{
  "num_hidden_layers": 12,
  "norm_place": "pre",
  "beta1": 0.93,
  "max_grad_norm": 1.0,
  "decay_shape": "exp"
}
Each number is 128 + 24 x the weight over its row's rms, rounded and kept within 0 to 255. Layers, rows and columns count from 0. The size above them is the row's rms in percent of the matrix's.

# layer 5 MLP down (transposed), 1024x256, rms 0.0513, rows 985-1011, columns 128-255
size [ 96 108 106 110 100  93 103  96 101 101  96 101 100  98 104  90 103 107 106  97 110  99  95  96  96  88  95]
[[119 150 161 143 168 135 147 126 198 156 166 108  73 117 134  85 103 140 111 119 133 167 113 134 192 179 128 126 153  86 146  89 138 125 133  91 113 117 105 124 146 137  88 107 131 125  99 130 102 133 136 136 101 145 141 158  94 139 176 101 140 142 137 123 128 138 156 114 120 128  79 120 123 130 102 122 123  95 154 122 182 101 133 133 104  96 143 160 144 134 139 143 138 136 154 147 147 140 134 127 157 134 108 114 132 131 106 146 118  68 134  96 120 134 115  98 133 165  95  98 151 116 136 139 119 145  98 105]
 [ 93 124 126 152  97 119 103 111 159 140 131 125 151 122  75  91 147 126 140 126 113 118 109 108  88 122 114  77 141 150 179 185 151 140 171 141 105 129 128 147 104 103 132 126 161 124 100 100 136 142 179 163 140 175 103  80 105 104 124 134  78 142 170 125 138  79 120 112 122 148 158 125 146 146 151 104 109 123  86  99 106  91 130 180 121 141 117 110 122 115  93 141 118 103 152 133 111 148 146 171 124 110 109 124 145 114 108 115 117 141 154 144 125 197 118 156 149 171 149 135 164 128 149 116  69  96  96 111]
 [111 112 126 145 159 152 124 169 117 106 113 110 139 134 166 125 158 148  82 117 129  93 170 129  71 106 126 136 145 158 109 114 161 187 160 112 155 110 143 146 177 142 172  83 150 104 105 116 112 142  92 134 135 133 140 142 141 118 119 101 123 128 133 125 104 109 112 173 109 116  82 132 143  86  91  97 155 103  94 152 120 129 113 106 135 142 134  99 143  96 174  98 145 101 131 160 150 109 125  94 137 139 115 117  84 125 125 142 118 140 107 189 169 144 104 155  94 117 137 157 139 139  94 143 138 118 103 132]
 [158 148 147 125 118  94 110 141 128 158 138 126 115 158 125 123 122  89 145 158 142 139 139 195 146  99 137 116  69 141 125 121 146 127  95  89 141 117 134 113 133 118 116 105  79 116 102 144 108 163  81 130 135 130 107 131 136 109 110 116 132 148 135 152 118 125 109 102 160 147 128 130 135 128 129 172 110 129 170 144 157 115 146 153 142 113 133  97 108 119 130 132 127 153  96  65 120 113 131  82 151 143 136 123  99 104 144 114 136 150 146  98  97 129 160 123 152 100 118 124 136 123 109 105  95 124 146 112]
 [149 119 151 130 134 143 150 129 113 131 118 124 142  92 127 128 114 116  92 118 109 158  84  81 152 134 142 153  66 126 125  99 121 149 136 137 118 113 175 131 165 109 103 148 157 124 115  71  83 121 106 109 120  89  88 123 139 117 172 116 119 131 152 116 170 125 126 188 124 169 134 129 159 142 119 153 127 143 115  97 151 132 145 123 134 134 114  88 123 148 123 121 129 134 162 138 126  87 116 176 127 119 118 162 141 105 143 140 110 101 118 103 126 185 135 148 107 113 134 148 168 138 158 178 106 138  92 111]
 [146 129 142 132 126 145 169 129 127 123 169 162 109 118 114 119 160 102 137 128 132 153  81 174 150 149 117 128  99 149  95 143 133 131 125 100 126 139 147 125 131 121 132 117 144 119 128 138  93 120 161 140 147 122 158 143  96 105 128 117 150 117 168  91 166 125 121 138 160 135 115 127  97 134 112 113  91 134 103 131 132 146 139 158 179 125 137 145 138 192 168 129 115 142 124 137 135 139 144 161 143 133 128 154 113 140 118 121 142 131 113 117  64 146 134 132  79 115 144 121 168 135 125  92 145 114 133 145]
 [137 124 117 131  87 123  78 130 166 153 166 144 158 194 157 118 168 117 134 143 144 126 128 125 139 142 159 115 129  81 152  98 120  99 114 139 109 142 141  96 122 155 187  98 132 109 111 120 142 147 100  98 118  64 134 111 116 139 140 132 103 164 123 135 142 151 127 141 178 139 121  97 117 122  85 129  85 155 126 145 163 169 108 128 173 166 153 147 136 105 152 115 104 121 120 114 141 151 128 155 149 130  95  85 141  84 141  78 117 127 167 128 132 139 133 125 102  97 150 147 123 111 143  93  96  70 114 122]
 [130 125 103 107  92 104 144 130 129 109 102 146 126 149 171 111 111 133 119 138 164 134 100 129  71 148 114 193 105 139 119 107 130 132 172 115 118 152 109 103 104 101 120 103  98 140 131 150 114 142 133 115 165 126 128 146 140 112 146 155 133 153 146  93 115 153 123 110 153 162 138  73 118 119 126 139 100 139 150 119 130 122 154 143  99 143 138 108 103 150 133  96 100 132 138 102 120 170 126 133 135  89 160 114 120  95 121 134 148 113 116 133 116 157 137 145 120  71 124 128  42 127 100  85 147 102 102 120]
 [150 113 171 103 127 140 167 168 153 151 141 118 114 154 119 131 166 164 160 107 118 105 154 166 184 109 126 165 153 147 128 112 136  94 145 122 125 130 143 129 148 109 169 165 136 142  94 105 117  97 143 124 128 123 119 131 121  88 183 103  89 103 137  59 164 167 145 113 137 134 115 110 165 131 170 114 153 137 125 131 110 117 128 102 100 101 155 117 130 125 148 130 134 112 137 148 142 133 148 133 164 149 140 157 129 130 146 101 132 134 101 131  81 168 118 128 170 158 146 135  99  95 102 132 132  75  95 121]
 [190  75 125 116 135 109 101 135 113 171 177 169  97 151 142 127 146 152 124  95 142 137 136 123 110  99 124 125 124 136  99  96 137 140 164 141  91 125 119 117 140 166 112 127 155 111 148 128 109 139 128  95 125 179 145 121  82 138 138 164 176 137 100 121 121 119 145 128  88 122 102 162 141 154 140 177 101 126 174 130  96 114  99 139 121 123 149 131 194 115 102 139 150 117 111 140 109  90 132 136 150  85 159 160 148 158 135 159 103 145 127 165 130  96 141 147 131 163 124 170 116 130 149 120 151 108 120 135]
 [114 121 151 148  97 122  97 148  96 164 130 121 125 106 130 141 110 153  99  98 141 114  92 177  97  96  98 122 136 106 114 113 142  84 109 166 102  71 133 109 112 115 170 124 143 132 128 134 140 119 145 126 123 158 118 133 119 169 177  99 125 109 113 123 127 153 148 125 138 179 148 115 142 137 122 165 172 119 155 117 125 148 126 171 157 118 164 142 154 124 147 127 135 165  72 104 119 151 133 116 152 162 140 168 101 122 114 137 118 107 157 138 136 133 122  99  93 105 166 144 139 146 115 107 166 123  73 114]
 [140 123 115  95 148 127 153 118 154 139 145 150 119 117 151 169 113 137  90 145 138 133 148  98 137 142 105  98 148 134 155 141 119 165 147 138 147 160 139 123 137 161 152 128 150 132 138 121 130 123 153 153 138 127 118  91 183  89 128 129  91 125 110  96 131 150 104  86 128 175  76  79 128 130 150 138 172 117 156 127  91 135  81 116 127  96  73 140 153 171 135 175 166 143  75 148  99 115 151 150 128 135 105 139 129 142 151 122 127 133 153  88 155 120 146 142  79 110 115 156 131 146 141 174 134 149 162 149]
 [168 152 137 113 159 144  89 158 165 166 167  95 137 151 154 127 128 111 120 128 191 119 167 147 173 107 140 111 151 153 155 105  92 148 107 158 126 136 103 123 109 136 119 126  95 144 110  90  92 109 102 158 114 112 148 118 165 128 124 100 105 102 130 105 112 118 146  93 125 167 119 152 103 142 148 172 136 115  97 129  72 158  95 126 122 173 112 115 125 135 146 115  72 121 133 146 129 136 148 124 229 142 124 140  92 128 121 120 110 141 139 133 105 125 117 159 125  79 123 132 133 127  79 146 132  98 158 135]
 [152  83 117 160 135 126 135 127 157 111 179 152 124 169 156 145 111  97 140 150  78 136 140 141 171 117 131 186 129 109 121 141  78 146  82 116 135 143 166 121  81 131 105 111 135 114 171 129 141 130  98  97 152  68 144 130 142 104 120 108 136 107 180 103 164 103  96 119 110 106 104 154 170 120 103 144 113 124  97 111 121 162  93 114 101 140 116 103 118 157 142 145 114 103 148 174 163 127 144  97 164 124 127  92  98 115 107 126 152 140 129 123 123 135 104  98 145 133 126 132 152 135 113  90 140  75 184 109]
 [146 136 134 153 127 137 140 132 138 107 100 126 118 144 141 130 151 142 110 153 133 120 123 120 150 148 131 115 139 134 131 146  76  73 158 120 126 142 114 128 122 142  95 177  85 162 107  64 155 156 104  62 157 119 128  90  98 131 127 107 174 155 114 130 144 150 188 171 114 139 134 129 137 180 137 109  98 155 135 123  60 130 132 138 129 147  92  95 106 139 130 109 124 153 121 107 102 128 154 109  96 132 140 136 130 104 128 154 135 148 129 156 133 127 157 115 142  96 110 128 155 129 100  88  90 150 122 121]
 [119  92 139 121 126 151 164  74 120 141 143 137 127 143 101 115 154 132 135 142 133 124 117 157 111 182 128 147 130 104 177  78 112 116 111 100  97 141 106 174 116 135 126 115 165  77 124 181 140 161 155 125  98 158 119 134 153 102 141 145 173 114 116 124 109  74 121 172 110 144 134 126 125 173  85 114  81 102 150  86 126 134 117 127 150  86  94 110 109 124 143 127 134 134 151 119 106 146 162 147 124 132 110 114 106 127 127 156 163 119 143 162 110 148 120 143  87 104 156 156 177 140 144 146 141 114 139 135]
 [144 186 154  90 105 181 131 107 132 112 115 113  82 132 177 113 107 153 135 126 122 134 103 122 119 131 108 122 126 130 147 140 101 160 112 131 102 124  83 153 141 153 120 111  68 104 112 143  93 125 134 129 165 152 162 133 108 129 127 123 152 140 108 109 150 132 179  98 111 113 128 111 137 161 148 158 167 137 117  79  81 121 138 146 106 100 117 160 138  69 125 101 159 136 101 156 119 117 114 152 121  99 148 142  78 135 111  88 160 121 130 131 120 111 129 126 147 147  89 124 136 149  94 167 174 173  96  87]
 [148 105 163 108 148 162 143 111 144 140 131 114 117 104 101 139 130 139 112 108 145 118 134 143 120 117  99 172 140  79 127 125 135 157 193 152 152 133 117 122 151 162 188  99 146 161 125 155 112 112 154 134  91 128 118 122 124 110 139 149 109 107 145 104 130 133 123 119 127 140 102 162  90  93 108  94 136 134  93 107 125  90 106 120 110 122 134 138 100 169 106 125 148  88  78 116 159 109 105 111 109 119  97  98 140 129 133 144 109 150  97 106 112 141 127 163 132 128 116 116 129 160 161  81 128 129 151 111]
 [100 107 134  98 124 119 125 134  90 125 169 124 103 176  72 101 111 125 142 137 156 111 167 120 126 169 134 162 127 207  99 127 127 118 111 176  91 125 106 156 123 124 110 118 151 131  99  95 144 105 149 129 104 143 147 119 148  74 132 118 131 127 138 120 121 126  97 168 147 140 137  82 120 135 125 177 111 159  83 146 172 112 151 149 125 121 122  92 121 147 120 138 142 155 172 123 134 124 129 135 103 128 166 131 161 137 208 108 109 102 145 137 153 153  80  92 108 100 123 116 136 120 130 163 133 138 135 171]
 [ 97 158 115 168 136  87 107 154  96 130 139 145 118 103 110 120  97 108  79  90  75 125 138 139  73 132 131 173 148 106 161 144 162 123 127 136 111 141  91 122 130 134 119 108 135 109 132 152  88 152 129 122 145  91 152 168 156  96 124 151 128 103  99 175 133 112 116 125 136 141 134  98 132 111  73 140  99 133 122 195 108 119 116 123 143  98 116 123 123 135 170 142 176 102 139  85 119 114 127 149 126 131 127 162 118 174 108 158 123 134 104 171 120 133 115 151 155 150 147 129 138 147 113 126 108 142 120 140]
 [138  81 130 126 122 131 135 122 147 161 141 155 126 126 109 156 130 106 175 127 123 109  97  86 133 124  96 146 107 162 144 116 138 109  79 130 146 143  54 157  85 126 153 129 106 131 168 108 119 118 111 119 147 162 132 124 150 105 119 143 133 107 154 114  95 150  98 130 112 132 150 102 131 127 183 111 156 134 125 172 122 122 117 124  96 149 122 168 122 168 107 153 153 137  94 120 143 111 148 156 128  82 101 148 128 161  83  78 100 130 115 131 113 121 138 127 103 125 143 119 118 106 160 136 170 139 111 110]
 [130 124 127 101 122 113 154 178 126 144 151 132 138 148 146  80  91 145 161 143 113 135 101 158 126 136 146 193 115 129 165 102 105 141  89 142 153 122  87 145 123 148 147 140 128  82 157 165  85 118 153 141 114 130 159  89 116 100 116 117 144 117 122  98 103 138 120 113 126 142  78 133 106 136 174 161 138 142 186 146 108 153 105 157 115 126 134 154  90 131 118 114 112 109 120 107 140 130  77 104 163 162 152 129 151 132 118 131 137 139 119 107 137 130 144 162 131 139 120 115 114  95 156 121 128 163  93 126]
 [155 142 151 189 135 143 154 124 142 136 120 165 134 183 121 143 154 141 137 120 200 144 132 139 141 165 110 116 130  84 135 152 145  88  98 104 135 125 136  96 127 123 140 133 131 145 144 146 171 190 104 115 133  89 131 131 105 123 119  73 157 131 152 125 113 165 132  72 167 126  78 137 152 122 162 107 130 133 121 147 157 126  90 104 146 162 129 152 131 106 106 151 158 151  91 141 135 123 116 146 110  95 108 102 123 121  70 106 126 138 174 131 124 109 132  96 109 106 146  91  96 127  85 175 144 125 127 112]
 [116 131 122 148 133 135 122 144 149 134 161 194 106 122 122 122 137 113 143 136 149  79 128 108 120 137 152 105 129 137 103  82 118 121  99 119 138 107 120 139 133 139 155 133 117 166 111 131 120 129 157 186 138 152 130 172 138  82 150 129 156  96 150 156 106 125 127 128 144 167 106 130  84 120 128 110 162 119 153  99  96 144 120 141 157 171 159 163 103 140 149 132 111 117 131 155 142 106 154 135  77 156 124 139 157 143 128 130  92  94 166 190 120 114 177  88 132 128 101 117 167 135 115 117 115 122 127 125]
 [ 86 134 121 136 134 185 155 177 133 154 124 118 122 108 139 107 136 139 159 128 108 146  95 136 126  77 114 133 155 127 122  88  92  88  75 119 148 130 114 181 123  92 116 172 142  99 118 117 143 117 148 154 127 135 118 142 130 108 124  75 142 131 134 128 126 111 139  88 143 121 124  99 104 130 127 132 124 137 137 140 128 126 161 124 151  96 125 186  98 124 143  88 139 157 183 112 157 141 177 144 143 144 108 136 109  94 120 130 111 140 140 123 102 130 145 141 125 135 104 132 146 127 122 137 118 149 151 164]
 [150 128 137  74 151 142 110 132 136 101 114 156 138 133 130 120 149 177 126 116 104 112 155 126 154 120 150 127 131 117 148 125 126 128 157 105 102  90 121 117  88 148 172  98 149 129 100 112  88 159 112 142 129 107 140 126 143 160 133 137 125  96 159  92 102 160 113 167 142 152  68 119 108 122 122 116  67 124 138 153 174 136 109 102 111 162 135 102 148  57 135 168  92 142 117 137 185 131 133 105 130 114 118 120 143 101  92 101  89  75 121 133  67 107 150 105 156 145 154 129 151 144 105  98  87 122  97 106]
 [177 165 122 139 111 144 144 102 141  92 132 147 134  77  83 162 143  94 104 119 149  83 131 101 119 142 151 180 135 142 128 108 127 139 159 116 156 182 141 114 123 129 112 166 136  94 106 101 141 125 126 114 132 153 112 127 156  96 101  76 150  77 133  67 113 122 147  96  92 104 108 175 132 162 135 144 117 102 162 100 144 162 153 100 136 137 170 154 173 139 118 146 125 147  95 145 120 113 146  92  97  89 177 136 136 110 134 144 147 174 123 142 127 146 125 151 105 103 108 109 128 120 101 150 118 122  99 117]]
# layer 5 MLP up, 1024x256, rms 0.137, rows 986-1012, columns 128-255
size [107 102 112 101  94 103 106  99 105 105 104 103 102 101 102 100 100 109 100 103  97  95  95 102  89  99 102]
[[182  85 105 114 136 114  88 113 119 133 166  95 140 166 142 128 133 151 114 166 153 152 112  99 105 171 119 169 145 128 126 170 127 149 137 112 149 147 117 108 162 129 131 138 134 159 169 157 136 151 141  84 120 136 129 115 176  98 118 110 109 149 168  97 147  75 136 158 113 100 141 133 139 132 106 106 105 159 161 104 180 148 129 130 148 181 125  91 141 105 158 126 154 115 140 127 111 136 135 127 126 104 105  94 163 133 133 112 119 108  94 137 116 150 169 151 104 116 131 121 151 105 128 143 152 110 143 134]
 [159 108  85 131 131  96 111 131 156 149 113 104 156 112 142 134 140 122 115 115 128 140 174 144 121 106 117 122  99  99  98 133 145 190 102 164  92 116 121 130 138 128 133 117 140  99 131 122 131 103 122 145 103 137 182 136 110 125  82 167 139 123 124 105 172 113 145 150 123 108 104 155 148 124 106 102 104 183 134 125 170 148 133  68 156 142 140 136 124  65 117 110 147 133  97  87 135 159 104 132 128 110  96 132  91 151 152 122 117 172  87 107 138 156 127 133 169 137 166 112  93 152 171 148 128 150 114 131]
 [170 126 132 146 121 102 122 129 153 119 109  94 144 121 118 197 166 142 163 153 199 128 129 141  95 129 110 124 127 159 154 131 150 105 126 161 136 126 116 132 127 109 151 139  57 146 139 150 129 127 121 128 110 121 141 115 112 128 143 122 105 149 129 126 130  99 133 127 157 168 125 151 128 125 149 138  99 149 146  99 115 125  75  96  95 161 130 106 147  89 152 144 125 117 113  84 141  97 157  89 140 138 166 131  84 154 107 109 153 120 152 114 115 132 134  97 142 110 131 151 149 118 120 135 133 129 127 131]
 [118 127 172  92 123 100 157 141 114 160 106 123  90 104 148 156 134 150 115 113 101 123 125 100 149 156 147 112  89 154 118 104 165 108 113 113 126  82 119 102  66 141 130 133 101 150 146 108 130 127 154 108  98 141 143  86 125  69 114 119 132 145  77 110 117 147 117 102 141 132 173  99 125 143 129 115 136 132 122 122 148 139 117 172 141 122 137 115 145 139 159 142 101 102 180 120 128 161 133 143 133 117 123  88  97 142 170 107  83 100 134 149 144 130 131 143 149 130 121  90 165 112 128 111 171 144  61 114]
 [142 149  95 169 117 113 118 114 138 107  69 104 156 132 150 104 123 140 105 122 120 147 129  86 143 140 123 144 125  94 162 131 126 131 101 171 147 128  98 142 121 142 141 164  71 121 147 116 155 153  94 162 152 134 148 100 132 104  81 148 133 133  62 125 109 109 170 115 118 166 154 144 133 153 151 110 179 150  74 115 127  79 116 109 141 149 108 143 149 115  68 136 156 103 140 146 131  89  95  96 133 128 132 114 120 112 116 139 110 151 134 141 152 112 103 111 153 138 152 122 169  90 159 134 136 122 147 162]
 [183 140 121 112 132  82 137 107 137 174 160 121 116 144 165 142 143 135 188 115 136 147 158 117 114 151 149  83 186 136 129 109 160 111 176 162 127 116 117 123 125  73 124 130 131 152 113 161 136  74  91 100 158  94 103 158 145 125 128 140 103  91 159 109 125 106 139 130 150 146 152 144 134 131 162 106 156 104 151 131 147 139  83 129 119 152 150 145 165 101 137 107 114 131 119  87 135 120 109 142 118 145 115  96 102 134  84 166 135 157 117 160 167  68 122 151 158 137 157  97  85 139 112 101 176 122 173 133]
 [122 155 101 157 154 115 146 145 142 126 166 138  98 129 108 112 166 130  82  85 125  96  91 134 114  85 108  76 125 110 103 131 123 133 161 104  96 128 175 129 118 111 133 119 106 147 113 137 113 125 155 131 155 149 140  99 142 125 111 157 179 150 127 135 107 121 146 112 150 175 119 128 113 169  95 139 130 100 159 125 105  83 141 143 135 167  41 133 139  98 114 132 121 167 107 118 151 139 121 129 147 175 131 156 126 114  76 114 151 113 170 119 124 114 141 165  90 110 133 124 140 156 132 160 119 109 144 158]
 [111 133 124  93 176 133  82 136 101 129 152 122 169  91 161 138 124  88 117  75 130 130 119 120 151 111 120 157 145 137 128 157  85 123 144 173 155 137  87 117 103 103 122 132 143 141 157 128 152 111 112 202 171 126 176 106 147 127  90 118 171 144 159 103 112 154 116 132 150 124 152 131 116 103  96  97 125 128 152 143 167 127 136 138 129 135 103 120 129 127 107 125 125 121 111 115 155 108 118  87  75 126 119 116 101  87 131 137 144 151  98  84 193 119 149 142 137 124 142 141 121 145 119 121 148 159 152 119]
 [124 116 129  91 126 123 128 118 125 157 122 170 163 115 118 126 159 127 116 118 139 118 121 158 171 164 123 152 119 183 113 112 134  98 139 124 124 103 155  96  89 146 144 166 125 109 132 167 117 132 116 172 110 159 141 154 168 121 121 138  89  75 116  96  66 109 167 146 151 150 105  75 154  93 107 139 146 165 138 171 103 122 112 116 116 153 141 183  91  97  99 135 107  96  92 118 105 133  88 166 126  93  82 108 121 106 118 108 150 134 117 133 144 181 125 107 127 127 155 101  89 123 121 136 165 121  84 125]
 [143  89 103 148 143 117 120  97  94 164 126 141 113 111 127 159 136 148 106 117 145 139 138 106 135  95  83 204 163 110 148 114  95 143 133 123  96 139 170 148 164 183 103  99 125 130 108 161 139  89  98 150 126 108 152 125 143 136 110 134  65 115  89 147  94 126 137  92 153 104 129  92  97 140  85 131 124 125 140 127  89 123 116 120 114 142 114 160 140 173 186  92 125 124 152 115 143  72 124  95 166 107 152 126 112 112 165 111 133 132 109 139 127  95 136 116 124  97 103 109 149 129 150 124 101 136 143 130]
 [109 100 161 123 176 134 147 128 132 148 135 133 120  99 128 105 128 135 101 145 150 128 147 146 119 144 116 118 141 109 144 117 106 141 106 147 131 162 140 125 130 106 105 133 130 104 120 100 135 133 135 106 155 149 118 124 128 133 114 161 119 163 142 132 134 123 129 149 125 137 119 139 138 124  95 155  93 117 112 108 111 120  62 137 139 126 119 120 116 115 162 138 167 130 126 127 100 157  98 112 119 112 168  90 137 155  72 109 125 185 165 103 130 115 159 158  98 150  95  95 128 153 140 105 134 118 140 131]
 [105  99 134 115 102 134 107  97  92 148  94 131 128 158 133 160 154 112 126 119 166 148 155  96 128 148 111 115 117 164 120  81 133 124 170 168 140 138 154 129 136 134 133 108 121 131 116 115 164 128 125 109 113 127 158 157 113 116 106 132  80 159 123 116 144 104 114 138 120  97 147 141 115 145 169  97 135 155 108 155 154 118 126  97 137 117 134  91 108 102 128 102 108 111 155  92  56 126 115 164 116 140 117 120  99 152 119 190  88  71 115 102 115 127 124 171 134 118 153 151 166 157  90 154 121 106  78 153]
 [131 107 131 117 192 154 120 131 156 109 140 116 109 149 146 127 134 157 123 135 136 102 136 142 190 128 125  80 119 142  90 115 152 150 151 133 144 108 128 101 122 133 123 141 122 143 172 100 113 136  86 134 160 138 100 151 105 104 141 123  99  94  95 152 134 120 113 109 145 141 109 128  84 194 132 128  79  92 117  92 125 120 132 106 134 167 122 159 137  97 163 105 104 153 141 131 101 135 145 135 127 113 137 114 131 170 133 139 127 124 150 127 135 137 135 167 133  95  90 109 164  93 131 124 130 148 113 161]
 [119 137 140 138 131 149 144 164 155 124 105 106 198 148 149 125 113 106 116 130 127 142 134 143 161 121 112 151 162 170 135 129 103 145 136  82 140  86 156 104  74 103 155 141 154 110 161 160 137 113 146  87  95 140  85 157 134 157  90 170 131 102 141 142 107  87 115 136 117 106 116 110 172 119  94 140 164 116 120 131 175 125 131 129  72 147 120 161 141 119  97 107 128 123 102 106 165  93  94  59  88 135 155 143 102 126 115 109 110  79 131 149 118 130 145 129 133 108 131  94 160 140  79 158 134 115  94 166]
 [104 101 117 126 139 123 126 136 135 117 119 100 149 122 165 139 108 126 119 123  84 126 150  95 117 137 170 120 104 153 120 149 133 136 106 148 104 220 130 112 150 156 135 119 138 147 145 155 161 128 114 102 132 148 156 114 114 105  76 138 137  92  87 132 104  86 126 160 154 115 162 162 139 140 123 106 101 146  94 143 163 158  98  86 141 115  87 151 166 160 109 120 109 136 140 119 111 133 114 148 115 159  97 123 132 184 152 110  99 121 159 153 154 103 135 110 207 154 140 149  95 120  93 121 155 109 140 116]
 [124  97 146 162 126 183 165 108 145 119 128 102 150 110 129  72  95 130 171  84 103 151 125 132  93 120 110 134 131 119 141 128 111 135 129 168 142  87 166 117 112 174 135 122 137 144 124 151 135 126 103 130 145 114 123 147 121 125 118 134 127 140 112 112 140 118 109 139  88  99 120 139 153 132 142  89 125 147 103 144 105 129 109 126 125  54 138 110 101 128 130  94 108 126 150 112  72 129 126 129 128  83 103  89 101 156  97 104 114 149 152 134 131 160 126 158 101 104 138 102 109  79 175 146 138  87 115  98]
 [135  83 133 185  95 112 124 148 146  93 190  91 115 138 117 122 142 124  87 153 110 120 132 109  90  96  88 122 161  81 135 125  83 125 160 138  97 146 113 154 120 136 156 159 105 144 110 130 106 149 122 146 131  96 140 118 124 129 112 132 153 147 163 152 153  94 144 114 101 142 179 179 104 118 153 171 126 150 102 146 120 149 144 117 128 106  97 123 163 120 122 119 135 132 144  69 120 139 120 132 128 115 120 111 119 131 145 147  96 142 135 116 103 142 130 108 141  90  92 155 132 155 148 127 151 115 123 166]
 [183 117 125 153 137 129 153 146 138 115 143 164 124  83  61 103 141 159 137  95 101 122 183  93  84 137 144 150 109  95 130 136  77 177 127 160 121 113 109 157 135  73  94 128 176 136 110 152 126 108 101 111 164 133 117 144 167  92 118 144 133 120  96 140 130 161 133 167 132 117 162 136 128 134 140 109 118 117 136 138 109  93 143 130 127 123 118 143 177 143 141 119 101 164 136 147 148  81  94 147 112  82  93 116 120 120 109  96 114 157 101 129 152 119 119 131 144 109  99 130 150 109 116 130 133 119 117 114]
 [147 177 130 125 129 136 112 120 122  87  82  90 107 137 131 112 136 108 154  77 101 122 133 193 131 139 122 186 140 189 123 132 119 105 126 128 136 125 113 142  87 148 163 133 129 136 133  80  71 144 108 153 139  92  98 134 112 139 112 119  81 148 127 118 123 150 113 160 130 147 114 130 161 130 146 124 110 119  88 140 147 109 152 178 166 116 110  81 184 149 163 156 144  95 113 104  95 102 119 130  64 128 131 131 106  90 121 141 148 123 121 112 175 125 125  95 129 156 119 110 109 130 149 116 180 137 150 154]
 [ 81  75 104 129 174  94 136 130 140  88 155 123 128  91 136 103 140 182 195 143  93 145 116  95 126  83  91 147 133 154 103 118 112  73 101  97 125 145  88 135 171 128 130 131 132 149 160 167  75 118 118 111 138 146 134  98 144 169 113 169 139 123 147  93 176 138 144 140 124 112 115 142 144 101 123  70 124 169 124 124 153 113 135 105 129 161 138 123 156  87 189 127 120 127 174 106 114 129 140 134  72 123 131 103 179 129 129 100 103 138 153 170 159 117  99 168 110 112 145 130 192 131 105 142 147 150  81 115]
 [129 120 137 162 133 140  70 125 156  71 179  99 115 120 120 109 143 135 184 139 147 127 100 134 165  99 108 113 155 169 166 128 104  99 148 157 149 129 100 110 116 152 169 119 111  62 114 119 100 131 115 123 141 132 117 112 131 135 127 102  93 120 144 163 115  75 136 133 115 109 124 122 149 126 146 158 149 104 148 156 145 123 147 156  84 135 151 106 132 103 145 124 149 141 147 119 136  92 115 103 104 157 171 168 146 149 112 176 122 145 131 166 143 138 116 122 152 148 106 114 105 122 127 123 168 110 135 105]
 [ 97  97 149 112 117 155 139 130 142 145 140 147 147 146 173 121 128 155  74 111 116 140 158 125  77 128 131 131 145 152 157 129  92 128 148 124 111 142  76 111 112 114  67 141 125 112 138 125  99 169 137  93 118 113 139 151 150 133 112  94  77 101 119 110 154 110 150 100 120  72 110 138  94 115  92 136 124 139  81 134 149 135 138 164 123 152 117  96 154 129 142 162 113 117 160 113  98 132 104  92 129 160  95 128 134 160 117 153 126 157 113 143 109 154 140 118 103 134 142 122 122 121 114 163 172 165 164 102]
 [114 114 122 145 119 136  97 161 142 161 137 121 162 163 133 102 113 123 120 100 152 143  98 141  98 108 136 129 139 112 151 147 108 142 154 137 144 107 162 117 114 125 157 138 178  92 128 119 153 152 137 143 150 103 183 147 106 135  79 121 134  86 126 133 188 105 149 144  97 111 176 157 137 130 151 163 150 135 135 127 117 116 156 130 120 131 137 116 174 116 131  97 119 145 120 104 160 148 125 120  91 109 104 111 104 107 121 133 199 139  96 174 102 140 121 114 114 124 114  90 117 125 196 135 178 140 168 145]
 [134  92 113 187 115  93 122 137 158 122 126  81 155 139  96 153 129 155 102 132 158 169 165 153 119 115 102 127  71 129 117 164 177 168 127 177 154 119 103 150 161 162 134 121 143 125 135 150 110 146 111  95  72 170  97 152 130 110 146 125 137 144 159  98 126 114 129 166  91 171 133 161 159 133 122 101 142 132 132  99 122 114 135 110 122 135 127  99 144 142 102 135 106 110 120  97  66  85 158 116 138  82 138 152 121 111 115 111 123 136 109 127 134 129 136 105 136  80  79 107  78 130 114 145 122 140 132  97]
 [129 137 129 144 112  73 127 122 152 150 137 149 142 147 105 113 116  93 116 106 150 130 152 122  97 147 126  97 113 135 153 123 124 153  89 184 113  89 158 152 146 116  98 127 119 102 142 124 154 126 115 129  99 146 164 136 111 144 177 128 116 145 133 146 138  88 161 128 145 105 143  78 105 121 126 130 121 185 114 185 110 118 136 157 120  97 129 115 160 120 132 111 138  82 127 159  69  89 106 162 113 146 158 135  71 133 144 163 134 143 145 125 153 164 117 133 133 110 128 103 109 140 157 137 139  81 129 128]
 [ 95 134 123 138  96 143  97 149 104 160  94 143 102 151 195 128  95  98 130 111 103  85  95 142 132  77 130 116 105 144 148  83 169  88 101 118  80 120 135 143 156 152 130 127 130 146 133 145 121 143 133 154 122 127 166 111 104  95 111 142 110 105 115 147  98 137 137 133 139 111  88 136  99 152 137 155  87 133  67 101 133 135 104 153 135  88 146 135 116  85 154 137 140 107 124 111  79 138 165 139 141 125 111 148 125 113 110 131 140  97 166 147 102 172 149 137 116 153 165 130 134  70 157 102 127 135 156 170]
 [127 130 120 145 172 114  97 145 160 135 127 126 134  76 156 109 125 127 142 120 101 132 112  99 123 100 124 144 138  90 129 122 178 144 142 119 156 151 132 144 153 120 109  69 123 119  89  88 150 121 127 132  73  73 140 114 119 155 107 177 125 106 120 100 113 178 115 127 166 175 152 134 124 133 176 162 163 122 104 118 138 126 140  92 107 117 158 143 154 123 142 148 106  90 198 109 124 148 117 115 113 103 113 166 134 144 163 120 107 165 118  92 147 157 129 154 119  99 139 158 123 140 139 107 173 128  96 117]]